Weights of a small transformer language model.
Size: 6 heads of 32 (1 for keys and values), vocabulary 1566.
Architecture: LayerNorm before each block, no biases in attention or MLP.
Each number is 128 + 24 x the weight over its row's rms, rounded and kept within 0 to 255. Layers, rows and columns count from 0. The size above them is the row's rms in percent of the matrix's.

# layer 4 MLP down (transposed), 384x96, rms 0.137, rows 266-297, columns 48-95
size [ 95  94  93 111 105 107  97  86  99  76 101  87  95 100  95  92 107  93 122 102 123  98  98  99 111  82 102 100 102  97 108  96]
[[147 122 125 118  98 122  94 157 160 123 160 107 143 125 130 130 124  99 154 125 129 129 134 126 122 114 136 107 143 139 120 119 127  91 132 142 121 111 132 137 146 127 151 142 139  91 129 117]
 [100  86 135 133 180 155 135 143  84 124 133 130 120 102  84 157 143 103 126 139 149 126 108 125  91 136 148 114 133 117 161 157  98 121 135 127 113 139 166 139 112  75 150 103 114 140 151 146]
 [134 144 135 152  96 145 128 172 153 134 151  77 101 104 123 108 140 125 120 125 169 154 101 148  89 110 144 174 102 146 129 143 121 121 101 136 108 108 136 115 139  91 152 142 137 107 135 156]
 [122  95 125 140 158 133 124 139 132 118 156 167 170 117 117 135 118 148  89 148  96  97 135 119 115 133 157  79 118 124 143 170 142 115 151 164 169 166 152 136 135 199 139 123 129 113 102  99]
 [156 170 139 128 126 173 108 112 138  95  79  99 119 138 127  97 150 122 158 170 110 157 130 117 156 128 128 114  67 133 111  94  77 118 113 105 127  98 128 168  93  92 139 140 101  78 170 113]
 [150 127 133 129 176 161 145 117 117  78  80 154 106 151 108  96 128 163 135 111 128 139 161 105  97 124 141 111 128 132 126 161 148  93 114 130 102 158  86 139  74 141 155 103 122 102 133  96]
 [121 148 130 142 139 112  89 154 148 135 135 140 136  78 135 165 119 144 117  95 120 124 122 105 172 134 162 143 126 105 113 163 112 103 154 165 112 131 146 102  62 157 146 114 168 113 131 142]
 [112 181 143 153 143  93 103  87 128 115 131 114 161 108 150  82 112  81 131 126 146 164 132  79 124 112 143 122 154 132 140 138  92 150 157 118  65 144 119 142 132 130 135 105 101 104 169 148]
 [160 129 102 137 102 151  75 149 105 109  99 123 134  96 168  91 159 150 119 107 130 136 135 154 145 151  69 124  87 119 113 160 152 123 122 143 131 102  99 122 104 119 153 105 145 186 139  89]
 [152 139 117 122 109 181 108 116 130 108 117 141 130 160  94 126 170 143 161 111 113 128  88 152 155 130 149 122 119  94 126 175 115 149 144 112 110 107 167 121 134 135 113 131 171 104 128 141]
 [134 148 131 128 128 166 131 128 116 111 137 127 124 140 103 122 165 142 105 138 140 134 127 121  71 167 114  90  86  94 119 158  90 112 145 112 151 135 150  89 125 100 112  97 114 106 157 133]
 [144 121 157 105 148 114 134 101 128 140 119 164 142 148 132  99 149 184 118 110 131 119 154 165 129 122 112 126  79 172 168  99 163  94  93 114 125 116 102 134 126 158  72  98 137 143 125 164]
 [119 106  99  97 139 142 123 138 144  62 131 119 157 155 145 120 127 150 107 146 134 126 139 146 121 128  79 145 119 121 143 134 109 150 150 137 139  91 168 114 118 105 123 139 108 129 131 119]
 [130 109 147 158 119 133 132 127 151 132 104 127 153 121 109  95 129  89 135  94 128 116 102  84 114 132  90 138 154  90 167  96 153 126 123 147 130 132 147 139 112 126 108 131 135 126 113 118]
 [ 94 129 165 159 130  91 152 125 137 114  69 166 128 139 142  67 115  84 129 129 140 129 100 148 110 157 144  85  87 128 137 109 125 153 104 114 129 142 139 136 156 141 132  96 106 156 144 112]
 [173 122  95 140 157 134 100 132 175 118 140 128 170 143 123 127  95  93 148  74 142 137 106 108 127 150 108 101  65 135 136 105 110 173 127 132 110 105 142 145 146 103  94 106 157  91 136 127]
 [160 162 170 174 152 136 121 160 147  51  87 135 122 122 114 135 115 109 139 156 127 132 142  92 153 133 131 165 112 128 116 121 128  84 143 151 131 152 131 119 127 106 144 108 148  90 145 139]
 [146 121 174 109 119 127 132 103 146 150 113  90 133 167 117 108 154 123 118 151 178 103 119 128 141 161 159 152  83 145 105 164 160 129 124  92  90 135 154 145 132 127 138 138 108 181  90 147]
 [105 223 182 122 134 118 101 116 149 113 109 104 122 134 121 138 102 154 141 131 149 125 103  97 133 150 148 107 134 137  86 116 120 135 139 108 112 110  97 159 143 149 140 110 121 138 128 186]
 [148  96 178  95 122 135 160  71 146  92 133 151 175 138 131 116 127 174 112 132 173  78 137 100 128 144 141 144 139  80 144 146  98 126 114 156 147 156 130  93 102 153  98 117 122 125 147 109]
 [133 119 148 173 121 155 147 127  96  86  99  94 111 165  91 114 146 118 170 139 104 125  95 136 117 162 132 167  84 132 140  78 131 158 166 159 126 109 108 136 163 156 114  89 100 131 126  90]
 [145 187 138 102 117 112  97 120 143 142 140  99  94 169 155 107 138 119 145 124 113 117 109 121 110 142  60 125 164 118 122 141 121  96 154 105 158 109  85 106 166 107 103 131 161 138 118 120]
 [131 132 138 115 156 138 102 134 100 137 124 160 150 159 156 124 146  89 121 135 146 144 127 154 148 140 141 120 115 118  78 119 134 136 118  84 106  81 121 165 130 129  72 104 123 132 124 104]
 [127 146 135 120  92 145 131 166 120  86 109 130 107 136 131 128  82 104 111 119 132 142 138 131 122 107 126 119  84  84 157 115 169 101 120 173 116 145 106 120 148 139 149  97 171 140 133 140]
 [167 146 162 150 159 101 129 114 157  82 125  81 133 168 106 138 100 112 143  82 173 182 124 104 133 150 122 107 137 127  99  91 148 114 124 140 106 111 107 153 115 106 122 109 116 146 112 145]
 [136 119 151  70  93 125 159 138 113 133 145 123 133 158  86 133 116  91 131 127 108 164 152 135 128  98 126 130 122 120 154 115 101 121 114  98 172  88 160  86 142 142 121 165 131 172 129  90]
 [146 113 129  91 152 148 144 134 124 114 136 131 130 149  81 132 154 150 134 168 130 128 132 108 124 165 156 168 159 112 102 160 117 110 140 116 142 117 137 103  99 128 101 143 111 143 132 131]
 [177 133 146 150 127 130 167 109 127 146  79  95 126 153 122 129 137 141 103 111 147 133 123 101 148 103  97 117 121 147 135  83 138 133 116 143 154 130 157 130 163  96 117 102  76 122 112 167]
 [146 138 135 119  73 171  98 140 131 170 155 125 165 107 104  86 125 110  97 107 119 103  96 120 140 181 147 141 141 170  91 130  86 154 124 116 159 108  94 125 127 101 114 123 111 116 135 154]
 [122 122 151  89 137 132 134 165 109 146 142 150 172 119 118 131 135 100 145 124 152 139  99 149 126 124 169 122 103 108 123 103 128 119 126  95  94 139 140 137  84  93 135 121  95 122  93 143]
 [106 142 109  79 142 124  87 115 166 134  90 147 143 156 153  98 160 130 151 163 131 149 142 149 116 111 138 115 130 120 107 131 134 135 146 126 154 141 126 116 122 186 118 152 143 148  82 127]
 [161 140 158 100 117 105 107 123 142 141 114 127 118 151 172 115 111 134 120 117 162 169  81  77 184  87 120 154 115 147 146 172 134 114 111 110 133 115  79 125 115 155  89 147 124 165 119 146]]
# layer 4 MLP up, 384x96, rms 0.14, rows 267-298, columns 48-95
size [ 97  97 105 107  98  95  92 102  77  96  82 102  98  98 100 105  97 116 102 108  95  97  92 104  97  99 110 102 101 118 102  97]
[[155 116 110 146 111 120 139  70 135  77 144 139 111 159 147 134 123 121 148 180  70 100  99 128 126 129 114 124 158 149 155 111 115 148 103 118 134 127 162  92 143 129 147 112  57 159 105 142]
 [126 130 156 145 139 163  81  80 141 157 104 135 119 116 164 148  83 155 136 127  87 143 142 172 178 111 151 121 136  89 124 154 129 127 138 139 143 115 135 130 112 113 125 132  90 129 154 106]
 [147 112 113 125 123 144 136 111 121 125 197 161 157 147 114 155 134 121 158 152 135 154 138 128 141 110 106  81 104 107 146 145 126 139 109 144 125 158 133  93  86 117 127 147  93 108 109 162]
 [113 117 116 140 122 115 122  87 118 180 115 127 123 146  99 106 111 118 133  96 137 118 126 139 109 106 123  98 201 124 174 140  97 161 115 130 140 155 189  85 149 161 165 137 102 141 122 171]
 [135 120 124 108  97 155 103 129 136 154  90 114 115 100  92 132 124 121 143 154  91 121 158  91 156 200 111 115 152 109 129 124 176 152 141 111 102 184 105  96 154 146 114 149 130 135 106 169]
 [104 101  76 146 157 148 104 123 111 116 115 121 124 157  96 122 128 116 120 128 142 126 120 122 115 142 114  87  63  96 117 129 168 141 130 118 122 156 138 113 134 151 128  84 104 137 158  98]
 [181  87 140 116 128 165 126 127 121 126  95 144  84 134  73 129 138 162 101 144 132  88 142 118 120 127 129 151 130 123 146 165 107  79  93 125 141 130 129 164 169 120 134 165 176 108 100 114]
 [150 132 167 128 117 132 113  89 135 144 102 125 118 100  87 137 143 125  97 121 129 129 148 156 121 179 135 126 156 138 115 124 121 124 136 124 125 198 189 124 149  80 144 131 100 157 159 112]
 [136 125 113 122 146 159 125 126 144  88 138 145 135 118 129 142 145 123 134 113 121 106 106 125 154  92 126 164 104  57  86 139 143 161 139 148 128 132 116 135 150 124 131 137 123  96 157 123]
 [135 130 125 100 113 108 132 146 119 133 113 137 159 174 141 111 128 127 149 152 169 141 163 138 122 178 169 126 115 130 151 141 150 172 164  87  82 140 129 119  85 137 178 135 153 131 184  94]
 [110 170  67 165 121 144 160 132 108 103 155 116  96 117 150 114 129  92 122 168  97 148 117 118 110  76 143 130 131 123  95 149 124 144 165 112 103 105 164 171 119 127 152 138 140 152  94 167]
 [121 151 103 129 160 121 141 131 122 132 111 117 138 142  79 117 140  96 114 120 158 137 134 125 116 180 144 185 124 141 159 151 145 147 123 176 133 105 135 140 105 104 153 147 116 155 144 146]
 [106 121 159 136  99 112 135 117 146 145 124 141  76 117 129 147 161 133 102 126 129  92 109 160 107 122 140 101 154 135 118 115  96 115 160 138 111 117 133 147  85 149 151 132 136  82 159 113]
 [124 136 109 132 113 114 111 133 121 169 164 104 119 146 148 137 115 160 111 112 113 140 125 111 107 137 142  79 120 152 144  81 134 137 137 133 112 157 127 109 115 161  91 138 108 111 142 153]
 [153  93 146 108 105 119 163 115 103 119 149 115 114 100  95 121 120 124 135 161 119 141 122 148 149 178 168 141 137 145 146 127 124 113 143 126 132 124 125 121  91 113 121  89 111 130 102 139]
 [130 122 145 161 128 123 141 105 118 156 147 131 138 150 141 166  88 136 145 137 115 132 136 139 115 102 113 120 115 152 111 101  79 119 180 125 135 132 152 122 135 127 124  90 119 134 152 150]
 [122 132  96 117  85 156  97 134 174  94  99 130 144 151 136 111  94 104 161 170 150 124 116 155 108 113 163 148 167  80 118 119 155 151 169 125 112 128  99 104 144 133 153 116 116  93 142 101]
 [128 152 124 104 116 130 127 104  99 141 155 119 100 140 149 131 127 130 112 108 125 110 146 155 128  99 147 164  99 137 113  93 156 200 117 141 193 157 129 158 136  91 111 171 109 115 138 109]
 [ 81 145  88 133 151 169 140 135 127 138 126 131 117 144 139 137 150 115 162 136  89 174 140 119 142  79 141  84 135 150 100 133 108 102 154 116 102  92 148 132  93 147 143 189  82 144 110 113]
 [124  83  72 156  82 141 117 132  78 185 170 175 157 107 117 138 125 145 135 126 126 159 155 186 133 123 115 132 124 131 134 120 103 120 103 121 124 141 150 104 111  79 153 177  94 116 120 133]
 [169 114 150 143 114 146 145 156 170 114 140 115 143 143 129 121 116 115 107 130  91 116 173 121  98 140 133 113 132 119  92 120 128 178 157  84 110 128 146 120 104 132  59 145  99 131 176 121]
 [155 100 131 103 154 137 113 130 162 113 128  76 105 150 136 130 142 144 127 123 145 158 141 156  72 193  99 126 101 115  99 125 117 156 152 123 136 157 162 127 126 129 143 128 105 161 104 121]
 [144 131 124 129 127 133 136 128  99 125 112 129 104 118  96 152 145 144  74 136 109  96 131 119 146 110 151  93 117 156 148 125 160 107 123 162 105 151 121 121 133 132 136 145 117 121 176 151]
 [133 118 128 154 149 179 131 107 151 144 142 129 104 163 123 104  85 120 158 127 114 111 174  99 129 133 158 123 128 101 160 131 145 130 144  96 115 113 173  84 117 113 122 119 106 134 142 151]
 [143 114 153 130 154 120 145 111 111 161 140 101 103 115 119 180  64 126 120 100 115 130 124 124 115 150 160 130  94 199 142 166 135 142 109 139 130  92 136 144 104  84 117 131 125 130 111 141]
 [108 153 115 144  97 164 129 137 169 144 108 170 135 175 154 127 109 139 127 157 142 101 123 154 103 106 148 125 122 119 101 139 130 124 144 157  67 155 136  85  74 124 159 121 112  98 138 134]
 [113 136 141 118 126 104 134 141 124 101 173 172 170 168 110 135 133 151 149 186 126 107  93 133 140  99 131 114  84 129  95 131 101 158 141 112 138 139 124 154 143 145 129 159 108 130  82 153]
 [132 160 132  91 113 139 119 120 124 129 144  96 104 147 141 147 120 117 114  94 100 138 141 137 123  94 149 148 124 163 182 164 171 132 131  77 143 117 152 181 138 124 123 116 112 123 117 112]
 [120 144 158 125 107 161 141 123 121 108 111  66  98 139 169 118 129 133 126 131 118 167 105 126 134  98  82 123  87 137 145  98 164 115 115 140 133  97 108 142 124  84  87 131 124 122 130 117]
 [132  83 133 208 120 164 126 115 177  91 143 117 107 103 138 119 149 136 127 156 102 100 124 125 100  94 165 133 134 133 133 142 128 133 128 186 134 118  91 118 144 100  61 161 120 123 114 113]
 [ 81 116  95 170 125 108 132 112 130 150 127 125 117 107  79 151  85 117 104 122  86 143 143 125 119 111 142 122 154 158 147 153 109 142 119 143 133 123 128 141 159 143 136 135 142 161 166  96]
 [143 123  77 139 115 139 138 126 152 105 135 112 116 139 144 112  96  98 128 133 157  76 126 106 137 140 112 169 172 119 102 122 119 169 152 118 108 106 123 101  77 154 173 118 135 141 127 153]]